Weights of a small transformer language model: 2 heads of 96, vocabulary 8192.
Each number is 128 + 24 x the weight over its row's rms, rounded and kept within 0 to 255. Layers, rows and columns count from 0. Numbers have three digits each. The size before them is the row's rms in percent of the matrix's.

# layer 4 attention output (transposed), 192x192, rms 0.0698, rows 30-95, columns 96-191
091:154097128162136117143168145110133126111137138137164112148149141083174094096125104132122157150096116167112125072109110084138114140165076102146155128099148087119167091085123154147112164084116114106117128148126113095129171124112152086121149118154138116121130153097118093124157139128139122160
070:128164127089164157144123137146151145139127128092142125119115112102162112153143100128116139140120127088145118173134119129105138109159133112097121148120096114147161129137105084121137160145121167117138155091083108055129121155087139186119180132124122155089181153132134087139090107123148120118
081:123133089082116107128131155114147129097147166130148117109179134105126123133090120134108153146162119098091129169107122127102119110133135132145113119125098107120122143159128119173162121142079123145134153096106133084113121172145137138155106138143153161102191111160112103104117172129175110173
075:128145146141139168089140132105134113165119069125043111101135107130124151149144135163128131118110170130146117171175099178106133124078136110117120124135146144159126135062144122080104161099165152094141094101135153142135171150100108156117152143147102101149081100137132136118126140120134142117
073:101141102158154122122115166122174111085126114141102135093210114133145176113114109130107145126101142146141110112129139117163104150102169126114112076082137124134134129093131132135121120105116135156150119108106130097146144095139120128144084122141116147100148133130125125128132134131121135116
078:147095133163150180129156121130097150131104095125205123124118125130173133129125116135089125169130134155139157105131119117136120124117117117125129141155107107122081149096111096128115128080120128082096145164134111060137117112122152132100121127124134141124119151138117135173104167101129180126
075:164172096101134161145129090125135106129135105105092106127128103192148137148157118162148114139141112123169133164162072131122105140144114122140158135137094145154110120107127075119135118160149131119136117124134102094126140128120113180078197140114131130121109127145120134162085065103105153100
078:122116093129088112126130091118104117114167106132103126112121111193058143127129136149163106098179131084110143169117129130122107150111172136146143128114118152170111136150126102146175105139159117156141139125155135168115133108123123147124101149098140107152113115137122160093117062121120157115
073:148081185158152147168122087172097147143138156131180127135093097098191090114168115121141071157127100148145157136109105095111137123144110128136144150142101137125114146113115107116107121118126126066105154163178098132132109130151165119100166126141180128134109171145125126157115088072137148144
081:164145084096131123126166106121132115096140093153101153104081156125104156128111111128145161123129119130126127099097080113116115110145137100129134123096136094170118112124103106136135161107161123125125098161116152093127128102091146143169147099151097129077125106139125112126128128123152147149
068:160127126121132158116145080147149122184118084123092130113094136104154137123150111142147092125117112138183147111149114145128113158109100124101138119126104159154104136055148107092122184116196124070145109136142145092133133095136127138131154135142130094121094139123127146131124076119166163104
070:125107225123118110128131130142118135144110176132170114142143121086191139128144117126138093157111119119112149103122203122127145139152107098088117116134103135122143157162131153105135160117121107112121187100123129165148095142144129099148111139162200142147172125123112128115136133123162113125
063:134154119097105158125146146127111091133136130141093098147158142097164116109103116167130165118154124152100142092113094143135138102163072079137126141108151087127141089095072135126145142122094132141115161107112147140140167115148159152112151140141157124104131120126135073135158169135155104138
066:154158070123143124152098073136116097120136159127082120144077103140091112138149154125177108118147140118127110142077112108148095144133112125160165136089102132130130104159116146141188092167162139153133100155137110170150128081156135142122154151108156130139117130117157148139114060107098146066
091:173158098112109146129157133112124107116149095118114084135194140183124141119107114122114137160174127102126126133168085138099138116152094110155142145127101097137137131144110116148151103158111122145126100119149105093124153166106096164079146136134097132115163114114115115148096114135122102123
071:119116133114178135166091128125134150117130133140075131155077121097090067120141116137123133107098124135124140135116116116138126103146127139145146109129155152099167102135133155115099121139134156098155069161142150173156151128117154105151133109133097122134077126097140086146162130131112115133
085:204054155181126167124177125123092128113130107148163088141118120106134114090137109104157091169135144146112164083126111107139159117152103072148143152152145096118130149126095129118109125096134132075092129172171138110123150133143148108081124116153117116167108128094131128139145113125111127151
060:125108181134145135129123128140127140134105151137115153171061111048160136106122113167117124126079149123091132116091165109151112124130116149124125101143155151139113117115143147142084130105088138095118138137143160163131134108140150084143150150132187110142098162104105129130168132127149168161
084:160102101203119135141133159145119172118130119135151157116172150149094133093120118066141123117121114111111147066107137122124158126143120119124119133125154139118160124155123152118111150127144115108140122132128127107133116117095097099102062118117085118122116128048111126088149104138140073163
090:111144113103107096115134134142104108099154164112119144131146139140116150137113130100152125114164128091096135167091169107094130140161171130091116124102140118164141156221094140161144138130117115183128151123123137164112122106114109133170122146098146138129167119138113151081111108127133112141
093:125124135112146126155165113077150078108153166120120087131108098142158109120138146181100125145110138145085095162129083106149075114117115136186172090117123077112097110112128134169157073115100147118122143136140132132141126123137152127123156129138144139136112135158154127139136170101101159129
089:087144148117127060139091151122135127101140171135094132141118111109135127116120130150112186104105152124096099148099160106141103126134114122133119089097148126108156081123160154148141121112112143171139142089100136190154126124101127106173120112131161140105144124123142105097169176139126085103
102:144093053144106127142108165112108140121159157157145123140117102133050061117101134131138146098114133112077125127107122140149117131160123119155131160141139137111132109182116180182157140105120125152162151105103143151143116131114124104130120149123155094125137120114122128100143150128130084154
104:097067182131134113147132165138126152129120168128165113141148127069185091104124109133108123151085135133101128117118196103144117144153114150118136117123145134082169104133162188147097153110094132119102161109122117133141124144118133085129123135132160140143143160118104108121158163124158107157
085:148133097125111087150136095115108097104168155143110131128082119154061100119144148138174128085159114133075102132090112108147111118126150117178156132113154128115140090150104162135154078137158125173139137154153148185137110074131139131134125138111135100155093105130154149108134087122085132129
078:129093144200150150130104093117115141143114081128127125145115119163104110121141140130122088138135124159176126120144137130129114167096121138145145134129121172137126145077148118104133133121185127094122072160191114130123161091122144097102134139116140108152068150082109165148106089127124171096
090:148106111165114135144143160117101158114157128142177130142128126116120088101121111139122175127126100139087152096077134065144122134172099091159136157138157084148170096148118174168147142094132114123117177143123131100136135087106157089132111110119151128126135134099122101106163115144141114165
087:140086160178127132144141163111120157124153114109174115159164124140166084104133114135087124156094121152126104106145101111114135111143091138166143118123125104098142114106146137121098130111072121092120143133157109092137154152090128103076160123136123129132113173107122103131133162134116097164
085:126086154133128115150112141150120157086145153152163131128124099144109108129145104101129111134125098129137127127087129125125160130186169113082100133117123126141159172198102091127113178121132124147120123145106133128124111144106158119160144109121132138115176141134113117134128119132121082151
073:133148159115142096180130109144116145114143166144159151148094141095159112107136122114154130154156080139110143104069143048124108121144111135183156109106120113120148078130125147159124102132142120144125166155147109129152100061109147097154119103118156148103159156110135113121127065129120149140
081:133092159186113101115121109131117131140153137141110133127118123112107099096145137126172107120144102113116141105110140086108138156120129092137148129111152137144173136100127138088118147109173116132158133144162133167136154092123147098169112130149153100128119134129126146081130072138148120145
076:130141033133129119127123137127119126094136121111132134116182131197068153141119138090137122121169131113140115150137120174113139134135170153125115129145108160113130168165119103127135107169124119159127083120159101121113130170119096159091133152102079119133115106105112156119090121131091091124
085:128093146196155106123135134137138130084145166114173161112125104111143101120126123149110138131123114134128125137097110095141131115121131150158132109132153105128144129110126054121071108135098149081104133137193110104128123113120146112117135153109122125109098193110128135116125092134105126156
078:139169123044117086159124112090128091102157130122096119122098121165116147137134135170136160105140127165117091147100066129134087100131123130160147121107122111145098092114135085157165118126131122166119138113140156150124102121125152164142177113132131137108117118167142116123137139118118149113
087:128153084080126133117149156095134098106139116113127103140138132141123133126096115128102165127133151107075126144157143107160109131157138127114139131124128084130133109198118171201177108126090155160123149112086134124119134127115101129131116135108120152132199103115120110141119164146097116111
078:102161074068151153126109132124133148122112102111109135121112124150120154165125117147085144127091149113170106183126088175117108115122176173114120108155091166166095142114135075145115122156102121134130093109126121098108148149087125174124185123108086132099117144146108119153116151136129160119
094:172158109129171158127129098113126123119137087130095120124075105148109121136130128113120155138111139114149122138125074119132100132120128099118144124120112098178099160099129097116138133118184131092146082157139139095139151099119145133146149096148112127107103126124139133140103137106117162108
073:148196105106126095136119100090151111123155088092111133122105125184097145147125158137165132112184122115133131168168102125127113121115124139156150125137121144129124109114148076103149069160124157117140106128172137132115127137123106149090137113093100111148078114101154131123132097130078127105
090:158063142153121128158164139113137158125136138142209114129155118097170096082138113134140121153116106168100142084101144099146120135155092106163143129139135103076133112101133164137102135108115108103098172138142118091142123142139152102096123123139148116165103163115109120114163149111148122172
081:126125113140100104150129119105114105071178166121144125135107091149113116115131131136145130136160142122080121178078148071157097147158142156156147099120121105130143131196133127210136101140126142168104145125138141129143106089111140118135142153094166127153142148129126155110127075121095133140
088:173158050119128172109141117141142127144083091116132133108155151114161172135090102120142136145156121125152146087134121122131119143138094112108129134129094138126101131097122092138139152142146135111140123118109100038121133112138097156113120148136135144095146136115103130154100110113163133111
074:118093185162124137156099130158122164142121200122152130143130105084176093116167122136144088154117101160136128139111161118124157118162115121124115133136125154107157132149122146111089169129113143112122172112105122128149110118124145110134165144128191151135140152156130117117120119105152105153
090:200119128140160167130178130111153124146116076132156119127121140131152138110143116085125133161100111130145135073165090125141135134138109096095149114143116092149128142088129129106110146106148111076129124158122142076125136121121121115118132074156091120112128131109131124146133146124114129127
083:081100223134103063150112100143120136127118160121167115123141130162146141120135142117118077136149098151133103114137165133130153137128130133111106146127122123075140167165110102096143118143123121150113142142117107172138092173142142123113090119117136155165158122135125139143129139124112088113
090:121169092112151116129089101130121120136127101142056164121065133150059146148128158130122143095137130102153121151128092144124112107086156152146128130133125150164108121114141118116157087147167129136164090138139128153128123090106126147152113123117106122104092110132158140138108103145099156087
100:098160145094119087136143108118137143119130106134118149134108165152133162106123132167114133140148119134107110139118149127132113102099122140186131109119143132107132098126136174118132069139092143156108136150117141170130101123095141152112123106096126165143115099131140131113148172133147124134
082:118149140123138155125121155117137149134113117120177123137162134132144152135114131068059135157102160123156162119145192157128121161141135152073112118128093131138103186165151136168135155140107115111116096122098098093099129177135110104124117105126104155122175133105096131151121191143129129111
066:164191125088134129127176129135123109138128082126080139134151186130157177141110126139121154125126118114128142073160117119116116125133096112124143136137133091118135090113115159087132111127130116144140118153134111180120133144129093158123134106130078118126111084132119110140128119157126128105
089:125194086046133168125120115108154108126110109133088142109122124145116157168117125139141145135135136128157140175136114170140111107120156148124116116153098138126068138129135097140117121162118134132130091114085146110135107167161133185143153111131102129117121106183136117161125156103124158118
099:135164090100139127112145103120126101106130106110078127115080138142131179138112115146114158109128135096132120148135115099119086152145139120094139117108116095203114123145125090155163155121161136142140125132108144136108125084090114145163140127115129137105143110123121142129121118125143155097
092:093103204131105063129145082147114129123140117132127135129078162160115138096122154186135110114131124129106087107141132142128141114101120111178122128107161129104130102127113161080126083119126117151121139145155145214140121147073134129111111131127123113157111100106136132106134137140126096129
098:103147171089151089169132121154120152093122135126144152136106152165146145145138118142083130138107109141117082130112110134118118102150125150159128134123119112121135106148117124124136083161085118145103117158147099148142110145077145156102162109111088153118121119097131111149114132135110118124
086:159121113144112165094182137113122099114141090129137119117147135137129161137117108128115155137110160125119163109131136099133110157163135089094128138116134074186107130149118132172148186088156114142109133108088129085102138107118117127129133134134116134116160115133121123128118142135127153127
093:085106179105124114135113161140142139126111181117169118125127112095163134123125118131117113143104149123109119158136213125149142122139144147098114106145139140087140131196149162147102137121083153136102176089086147152135070153130105115145111140115160159144177132142132128126147171117141093141
082:130129086135137171118115119108134131174121058138088120128097131119099094134121133150113150112110133135173160124151077147135107142083112132134143127151128140148087128043154113111133119111168122087161096149135146091125162092142144116126117108138124097127072141146141134136143146135135186095
088:062133116112130092130074144135134158142108182139093151141123111080119116128153129150133138107115110138142110166092139146135147123107160168124108099119149162110151126118134133114100122124086141144142138126108152181129115118142153118186128117112161119113104133164154129108186154142133120133
078:112099214187144133141110120166146140138115178124155129130116076129156109124149138138139081146111125110142105150131150136145165123132115111098110126114144122118145166158128119086108146135130145112125148105102126157174099121119147111125130139123181155147153147126141145143113126106109095118
094:093142134092146066159097134137147117109128225111155141136125114095156115136132138103122114116143116136106113153101175104130114119139158167118122106120126147079139125177133138165134100148095153153116153122122107167117091139165119119160131150104166160116159143146125134135123149105121114132
081:119154025117125148122115113121110130122128112127122144132087142141072093156124138157118147109141141144146110172112074148124109103103160149184123167145119151159099091119103110150152108141132134137125101155141124107109143111132144174109159154087105122131077126144151128144098100132120189127
091:133121104171114099090098154142111139098137145128123156113149148112082149119088131091130150110147145104107138100106152122101135144130133102109090151108148138145147153156122137148156171109154121136134120116127105137116135119119106109163078160131140127101157115101098141087111121142174098150
088:129111167150104160125130084124115097176124085089091085140093113127162131130139128157138085143131169126157147141169129129125120160113085110089146125106110133141099149087140100117162156093165150066115123133130127126112153110131118113113150140135175105153113144129141124148126128106135179060
081:116196091092134115099103103115114106128132112112057133134097135155091164162117143127118150095178140113143119168118102124096117119108169132119125129111112129167114145116113089130173110139143146165141099139122136142112140096122128167172144134119137145093125103158147143136105124124123149105
080:111100138153112091121151181121122125116153152128154116139193146133132101100125125123100156132100123132092104097134130129106144118137112118152129113118157126105181089142136207143121125096098102142131155111126129156138148157088108086128109132147109122116156122099120097086151164158139071162
085:074129183108134124129114140144137127151097160106140137134103102090200135144140126167104124137076150139153103177139164139130121136128140168069111082128122151137125127114156135135102145105089142124117172088088131146126118133117121116146185133118173144128148151163131117134140186123135150111
068:142162089086121116113136116128081108102142112142107149132090149150069136143110131119119169111145140097119130118090112137094111102156169102115117144119133115163105157174095128133149141110123108160129102153109127162098140124109128137159148112119124128105142081155124114122103179118118124125
095:182073105148148167161168129123121132113141109144176112133125114154116087113142121116128115152109116141128134104143062135147146103137129115152144146166121091119110145126097109134097109115116103089115113171149145085125127156135147140073136097137074108140113137131132122154125134116089123169
# layer 4 attention value, 192x192, rms 0.0751, rows 31-95, columns 96-191
077:098118110139133066096117131171157125105138121102095077128117155126130126126107115090102131123112134176155183087153125129186138135099130123136128088088175131148153126143128140185160137146144114155089100127141177126126135117097109130148126138113131136137143087123154109109129123066149107127
078:115105150174108135111115081126152129136145124115098131134089157113098092145158156108149135138086120134160140127157116128140119120141119174156130137166112175122110136141138136133090169123139135117065118141110150128143136135104103129127116102132139078104076106131090162132097131100158103123
074:128103111128138096179146133139146119131138184117200164123082115125153143115110147123131119123131147167155101098126110072154131130120165149108134117131113075086140096103117093106158133111124138154147155155142147119091139151155165134116140110148192167113147126141136127122163155191107130165
080:142120145131126126148164125126143112108128122120098146138107107112074125129165139112138132113181116118124130141114143131135122134168133149105120142160107117069126101152144132158150161121127134066061127119136141130135125169137119145188141139098125129085080153071141116148135116149114139100
071:141163110130156105141125155116138142115116136139123103125175100127108129132126132109138074117134108114148125119082110128109127144161158103169138126102146135128122125148118098140116101155131161134148100075186134120128129162154089140121146151102136033116172137155127119120148118099139107135
071:146141135147126100083141118148158145109120130140174126137150136079129140162083150110097113146125143136155126105104164101143129140114131124097138083111184081144145163142154142110138091159147132132097127116139183145104133163123124116123106133103090147142185130131165123123181122145135130129
074:188153198148103135161121117136157132153127125131151148138161141112152121118111172149092142155065131120109081116117111126119133128120102120124106089124132123051144123103139091089084129108115064067128163146094133142123126186133141115152127121145115132162162154135114088141138143101122116096
067:110156143105146149091138168085136135126134092124100117118166153127144152164084150171103101105122108137168103102091127186138147148053135109114148100100140156179129140157119133133146100154120129151147131138104113112110113113090121160136132140153117125153180093172125113115118104135162123105
074:101128150148126092135131134144114119129105147116096117118144081142125116134192121140113169135158116166137116129126131136146120124107166149103132132093127113095147134156106132154083133125131155133119143126174104125127118106140173125115153164081150128094164131125151140058144125124116118114
064:133134128096148099126177163090163139126122156147156159133118099138136114123123124167089141138162131112127096128088136140171140144098162129104152106109126092065158102148089152130133100137117175137136152166157119121080126136109127129117130117199139225107189132147168113101148122083113127128
066:125124102129127140138112156080162131138149122089110150128131124126112123089118140146117120147092125120145075142086152142093143163097134152155148142126093172179106133101102098147118084152129170116152106147113098090064137127097136162136129115130157125130106129116096166123094124099127161115
066:118124136132126126130088101175155125111104152088121090126103157149069153165183155053113126141127123138174151168186176118139112066110154130108139136191141116168157138128123118130126160111125157095096130142136154121109126136113129148143123149157149163147133090104121175099134115138146120115
068:138139176148121156125124139130144138124132106164132119125172175108161150149135125110078169170123132131137129111139186118148133144136117099095111116162119142164149171145126130124123122121118073091103123139114123134116137117105142109119120083171084137156136143120126116157164099125124078099
090:129129112158112115084083110191113151111104167136174092124107169097121125176153142076132128167094138134123132141160111082128122083130134150152134115130143108153130143130151131122145157156136167126067105110119170153121129144093083133132121151095126117115156093108146153111135135129137108114
072:086148107100133115095173123117107111161148146144136132130084144150160165151132128100120156097141117171132143131155138122153118125131133094059137145129126092143164115112091153136167155121125103178154150096076078132138130087145111121148145133166153159134119113147155126130121133184127154117
078:105174107061135135133074157151100119154132164151120140122138159121120149149175137109113132127123104146113096112155105118107138082093157111127110144092104146190143103117135117108110114123118153144149109112126107127123118136096119166129147135124170121130185078141137128144117128144126116129
062:122159098085159136164129118079160136130171125126089158128105127169122123136081124137149134099128132108156117138112098159125124123091144072103146133127146124098134151099087120124144107106100119143136157135152080121108130142097145120142133122155164167148141119129113133092097127101115129115
085:140127117060127101112133123103089129151118136127162088131103111144089132105235141138164153126151124146103117129172102124149118100157140114105137155086156140077129131114157132113151121131124123141122130130107099141151130121133154122148136138082134107115171124146115108178098122134109132139
080:138119167190109118128086118116103118108142111104124087132116103119104088084140142136096147101081138126108111138136140167121130135111126129168085122114146138125142145102112139124114136092123113085124127120142158121137130124081197126159131131131095144182110134099106125160101135129139125134
089:142146138160135159113078136166149116113131092141106163129136129122123122150116147090131090126106111143204116099106122113100130120137122130126091119189072124162133149144156116085054132125136101121101116126133145150140131173137101131135134114121126096117103168114096144129132142164129106097
084:107104112149120178151148147114141112130135081102087125129124110168120158092140108132170118108100126155174098105122167152109120134126135178128135172141094144127114161130120129158139196092143068099125106156087139140124134164118152132139122137121154109114068128109095135129126117103135154118
100:182116141097122132102133120076124114151154104140144083122152147160129137097128146144166151165099116111119126119149148128105125100106133121144083119151111205103092167081137091061162142120123099118125137129110124133144122144127185105091114147139132090144109104170080131174127121092142124133
097:116130104091133153100092130105135092141164146133106140128101126131117138106119143112133099104123120144179171145077153187138115119079113128138153147127150130176110135102158143162154152118135133149132108109096119120133133153071126136129127129136148140122094091125083136174078138097132173164
079:132155169144118146118118148128109100136116103136090132128167131132163155124114165127105165143124112103123123103153161141115133125135108071107069102140113125140143156134124113108083134120128070113116141138082114127146115132147169126141122160148117148174134165162086108152137125143106125118
080:174149127113139107113171135103113140153125149161166157123167142131152148115051107151110120143133136082119095122109128137130131155136112094100134104145127098097111132134129145143118084140110125110180170125139095122132128142141091137123141125157120139110157150140187089154181113156122130155
084:156129151091124137110110102107102125130130116113113120134164124174083132129125126084167124115108093132136142113148146210139099083116148103093132133091165175069101146119144109128132119139127120113121122109117121128146117174090168152136135147088104077149131112148108131141065115076132131113
084:140144072105130143090092154141099135139121112137157117120140122127108156167118152106171090128123110161161150095149096154145120091084119139136148126136142119169099128126182165096148133144149138152131113114113137149154133148117081139125122169096139062102177083152107131137110152121147151161
080:131123118120123103108149149127080138118123079111059125121166128119117128125113101184098146129120117169119111129154144150145140150105135128177111091090121155147097108093155164141168114108135086120165132111110110100127112078115148114125137154102128153130097115125129118137134133121131169112
076:120164152125119160063122119104141116108119078137074122128147121153118129171150129137110137099131110094114164155118149200147111126114132096057152154062177150156136155183120135173130139155143156134106105138077107114135120153122099141166146156116095103164131138103135114108087114101122109098
077:093125168093118150132172146102120092159127111123139163127126146135120134094102141165093150087096117096129061095130139198166127117085125154106124129119106155090134109134123158165129142114126120084136187163097132124099131151128133147137123153144134178141134162176129105158093133120112112123
074:171132156158111105102115124159091129149111149164183101130125146072155126141150139139114137173149147140081161139175131070130127116181113113162118120142113095107118151112162121114133132116123105132084129103109147137155125099133127105111133141125118104127112117126101104167162126185144136143
083:102138107108132123137121125135124126162181113120106159126142141146105163132084124115135097090134110144138138102169107137147120088129133095084147135115158125129128130159143188133109108104115099151099149119098141126146131120088127141151130159120112115128123174133135101110108123134138140132
072:118137118200124149149115135138133129101107102096094113135150110121175139139146127165119106157109119159152150116148161129062132135116110147099107128150111108179150156159121134134079094133128122108107117167095113133136120147145151118137124136105151124125103155100121139093188134156127139104
086:175125102172113138119084080201140134093115152144099106134116126135098115134154139059169121152101128136124152141120148130080121102165130128190083130128119155114098148097127096085126141137148128112128076081159167131149116150104115132150129119119108094123106116088134154135110145097130133107
071:151122092179137066141152133146118155104147105120148100128134112119145124144096116147125105098149149184125182131137124086132133135143100138125123134111149072095148117147130110106158114121123132138108124099155113139134135105154130103099112142117112122123133118111153134091148137116137167147
089:130123136139133109168136150154105140121124116118147126124133087139117131135130108133129107144127122169137078085129138104130136174108157175112121099100070132101147102148128124170118113126126144145152120116183111143113130143130144140116128128107128125132177131172173133093185110132119108111
070:142131128129120151120123137167119121137121161115144145125129118105164116147162124130113147165116136146118162088136111079123138141155120142065135111111140072144162174149133124109081117122116081151113147121091141170154123136144115123138126101109118135132170122141127106135133121175133123121
080:159147106085131172093123130108112108171132145130118137127152135135115155146175162118151089127134090108134146120118133163112097089093132123120159130128114143165118148129189129115105113119121144153111105118091115114135121141102129138113130162096148109120168086155082127160107122108114129149
082:188158133139113140111108103129154115111151090152101141125160123165145143116081130126102141137072110083120129090131144151127126144112141114111093118125157117120129176108149128080118099095127063111079132086118124142122142166110168119133131126115124093152112171120104108142121122114124139093
087:132113131121126103109159118123182157117114195146159090136097109128088120139188144115132128159152124072103160173131130100139105113155143134146175135107156131095132144171120124140148140136120181101061091128171146125116142136121132121124135131133121104117169119096152137102152097094119094140
066:081131139092133113095152133064170119122155065144122126134123132145134150135063119133108160105116115110166109120134152170158130155074126086122174127137153154169131153108143138122191107133140098159129135153094118119113140110136147138110103130143120119151097112144098133155124121159128140143
083:134144105097145113119113153183086122119106162122106120122125054128104095128160107142134120125147120165138110119097110133100139125135157154136115145083125143118116106140148143131155112158129198179166118111181108134121121128129131141133145160077135142090169106157168149127130129114102136149
082:119129119166114169116130150117121141106090106113089155121170163107124143127144100148122124135115139105115107149117132110104125155154086140199134100136105124187085093120162131137072117151124076106161139126127130109137121122154041109138120112102129119104111141125097124157127119135146176097
083:106145164151132109147169129119134138129124119135141124124145099143175119131085096168120165135142142130119104118126133103138144161156128106086101131101125116047165134152089089154114145136116106126141159151132095137153121116205113110115122107139109100132141149134161092104148121112133094092
099:093139147148124140141115113137131123101116142117124170124137123121121141158128125101158129099129133136166134150105127134140130148164121112083160137123135091138133164133136073123060145151141075122147121117122119140158122150159071091132128138105125069104106125131066133140122127150124140102
083:168121087124138122107116127138107153123118118128130089128124118147102078119136065135164112155120140141110145157124093090076135143158128151180143169128113120123115115119151111130161096125125149159161102074168104124129119103132111138120134100110098110102118118116137145112134117113135149131
064:061134140131124113147061128144095138119090173122147124130103088108107085143166156093115122127127128155117157166086102124146114110155141142103150150095172090156144134160117104143134156174130171143114125124126126156129130085135108119171133148077144171132173105122148146095117122108120124131
080:124124144172132123159139106150155140118131144132150124130115118129160110170144122154115135136170117129108170136136130042109144159142143161111150106157114117139154142142102073117119112126114142173128118108151136118106141078152141092096131101123131122132087107101134157094157121174105124122
092:139122161161137099149120114164140132096114126109104138137161065163092110101139116127127135119100135172120081129069135140125132148143155147129109112083150125074130131143095126129119127130131127102133118124190135142110133161103156132142130123096119137127166166120173137078161140065130123117
089:108135111143124153151111159128093110138109129111123175117152153109147152153132124091137117150137137113138109137136114112124131133112119105127136126112119103140135139124126111120031137143123089109137168149117110133146124122135073091138140177108177157122129140149060130101136147148130166099
095:105134089177133107097076131146092145104110100117093100122178135090139154159137133111123113114152132179145172135127125108135130126166112101107132129097184080183131148145131135150097108154137103169123133112126113124172134104115070101157145146085142108121144114112119127104137133124155158112
080:161134133132128105153078128177119145139107142104116109137157099137089089068136109101146127147099132142115088110112137149077125114115151153185111127119121150107126109108132121117131114126133150107154082116186150135116131136088183160145132133120135126140152147088162149089129155104121089122
086:112112075111133146130113129095161102100160114128077161127118137129126114112116120123138130122110127116156144143100158130117150169112138103171118150116127160185113146087134118122138142116131110150150096094115143121136130121115153105130123112120151096138026134096067130139094134124124177141
077:146142148109149126160182132110129139159125146137178148132120100173138115135121109119144105122139120131138113126106113131143132141141148160099127116133093125052150105142111138137129149112130175109166145125166141129114134168176123140107106116178089136131166134175171123117134119118132105158
087:064111150128131161156178124085138100120150082147120176132128143153140132130106116170129150065147118146159146139110136180197130135146113094084147131168104156107118105115131140121143160099125081103141155125085142127124131101157138131118112115153094145131077127134119131158078119134142130125
074:107118108085139102147144142100159117102147085115114154124132148127115155080054085113090151137120127122159057100132142117145142165101127107148137096134108157169148125096147126141166110119120071130151161137119151114107141156114133120140122127126143108149082130126100114149126119133117142123
085:099101133163120158073120115102148113105148080143063108130134143112134116146121125151115126109127131103136165162116167156107121135146076094151115169162123141179112155145136160132120148121129077137119103134085152119158126107124117131125113102170100132144057147109099102148135128147138132118
079:140130188153132106136142114133132147146138115173138090127163155131155147159098141078138135129152121113094194118167124110151127101148112082085114104130174114101139141136115136103085118132119099128100138119132125132164131077116123112103113129182080095153140130137141103111153145158134070152
083:145095143113107103160149107071138124139133149118135091130082143121084128061172122151167167129116150093089086147150135139138104109120144140164136143120149173079104123121114150170104154127128124111102138144134136116125117121111171146114129135149147111096121107141129114120129123122137118140
085:165159125109138144143137173147182152125095131116161161128132128152148130102105102128096135163077142132159078120054130136119140178112163146145129097134084093142131106115103148108106130140128127085173133127164160134087125175120113166141126104159126172105190104123168103097162116113121135147
071:090107167187120122149164116163148151074104106128146129136128098134126112140108127154104142116093152120131130134123125143155126160142112154134112085157115134071126118159076140156090159122131091087146113138174136128110130138164143132125121108131100140127145161123148113110157135131143096112
073:139126109117116157098087145113057090143136120124137109128089150112104119120143142090197111123120121140152154129145124160133121062131120146154113162139127119141101142105138130114129180115139161129122108125094112144137113136095112132147130167114171117098098128140077157142078153147134152148
080:132130096145150126129131159122159135085156099098061140127131089148152114101038099122137127096108146149161131098061155169131144179110121132140141149139121108143119126123108122123172135107124109126169116126150152121112132141124137128135121130141125111116074141122124129116129141114123185169
060:096123147179117123159081149150072134126119109078110079124132082143104112131157107121131139127123138186098110135145158135118133150117130144178123142115103166103129127109110107133110133114145116105163132112180126126136112116130160117091143157115125121162134101149097151104170140154152119133
085:143173091110148127108105145166067127147125132141123124124168127097145139169129143116135118134143100176110142108159092114087139089118134098116085128112123141154104103127172126070139097150125163189134136092127114132157108099134118093123131187094139120122141110167122129140135133154137140122
# layer 4 attention query, 192x192, rms 0.0662, rows 96-102, columns 96-191
102:140141098100115116113116076138129097189135142134135138144104140133129128075135141126083138109151123131169102121136171097134119117136186136116132157122134126081145131126147115145155141140111143129094164106108117111109135099159088134105123113096143129123161128080118159092146093146114102113
079:163107124090124110141107129110148111119142169103180103126123147134088168173094134109139135111111132158151139125096121147137149152165095147119149139146097110095117138147150121128097150119123108162089152184148110130162129190113129114133152120133133098137120088164150131100166138082136164116
084:118118132138119106095173118152144053132120114072093165123101104129133095119134120130131117142135119201101094124106136132168117122107147133149124143168141144126109156079114142097132148136139112173122102139169139115096102126121115106119118119132118165165154141129096140041152131143130115177
103:111157160122123128111136121107127112133112138150105131104138118105128154118137097146121128126166140171081118107109106147121166154103133119149116112145108115091150101179104134142116121134121129147138140161123092161154101176106147142127123091136123113175120110166179141133110150134126152155
086:121130123114140190121131104147155124157159155129141112137126143106141112127131122135089100168192129112134154152097154106133131144133144148134112151116114146112094123102071100078171132109113114112154148136111105128148123146105100134082137124120137169069125114139175164119143117139139065108
090:115112155105147147147110142122114141106147140144169116122144143093111143158091156121137088099110117127107169132168127128109117121161116126139132077126114128155145113174115083119123130123140087119134102142109084116155107121127160130121127164106145146063113070177144110178109145117140122098
088:083151072143124157151132110141143103156144174103131151118152170199117117133116095090076134132165134097157087098120154084110112122130126121145122127131162072091126143111113141175119110125111120109153135163103085116133152141159127170163120146105149135136094142139160138133119140102147136116
# layer 4 attention key, 192x192, rms 0.0618, rows 96-102, columns 96-191
097:137069119122071130134155126141111152122139104111105113027119141140106119141109127115133100133127147101108137150145131123127143125129122139125119131156116129137123103092126139114116107156165149156133131136129132074146084096113149149113055119143106126140124147134131141124138107124159121124
083:108153146145105167134113116116110136132156133114084154224116117107187139083123100147151131101146120139131143150123138109174145117060129110136123131160155090145105160164105106114155116128074141094121145110100155123127135125134120129094132091135124148158134096120131088123066107152094118098
094:168156141137139146137101133117130140125102161119164115011121130108167122154114134144128136103123138127144150127143107119085111104129118107101137123119159122126168079111121161142127104148165156071115124142120096128143135109132114159143091115149114118149098139127144130174076143099148107092
092:132145128153237149111146175113136129140128130130147120093121119098179143142135140133141127120118088142153120146130115131137097117166128116165152094133106124150106152142116133101140130093146104141125125111132123164109150160143106143122159135116124132114122101157160093153119181127117166129
088:087094127123067114114159123107107118115129106128112120110096129129116175117099129148163139092122144129111096114151135130114165103122156127154120121139141119161124128149164096142107130190113160152127148094123115076125063107138143161081104161124102111114105127128146143124143145125146154155
096:133132122148163124125130159123129131141112104138100129245119106155124121127129110108142162138165113134123117163087095162156140120115115114117127135137169126132140154129137131137156132138104135132160167122139144164131170150132116103189206128138109114158114090094152140118122147152107129147
091:176141146103129125122160137111131154142125133132114110088144099098178102109134115161155168111127111158122122126076123119100134120132102138133145164109104141118177116145109130157159098107164095152117180153103185133117101132096149100113125118098137124159116125080117121141116126102110110106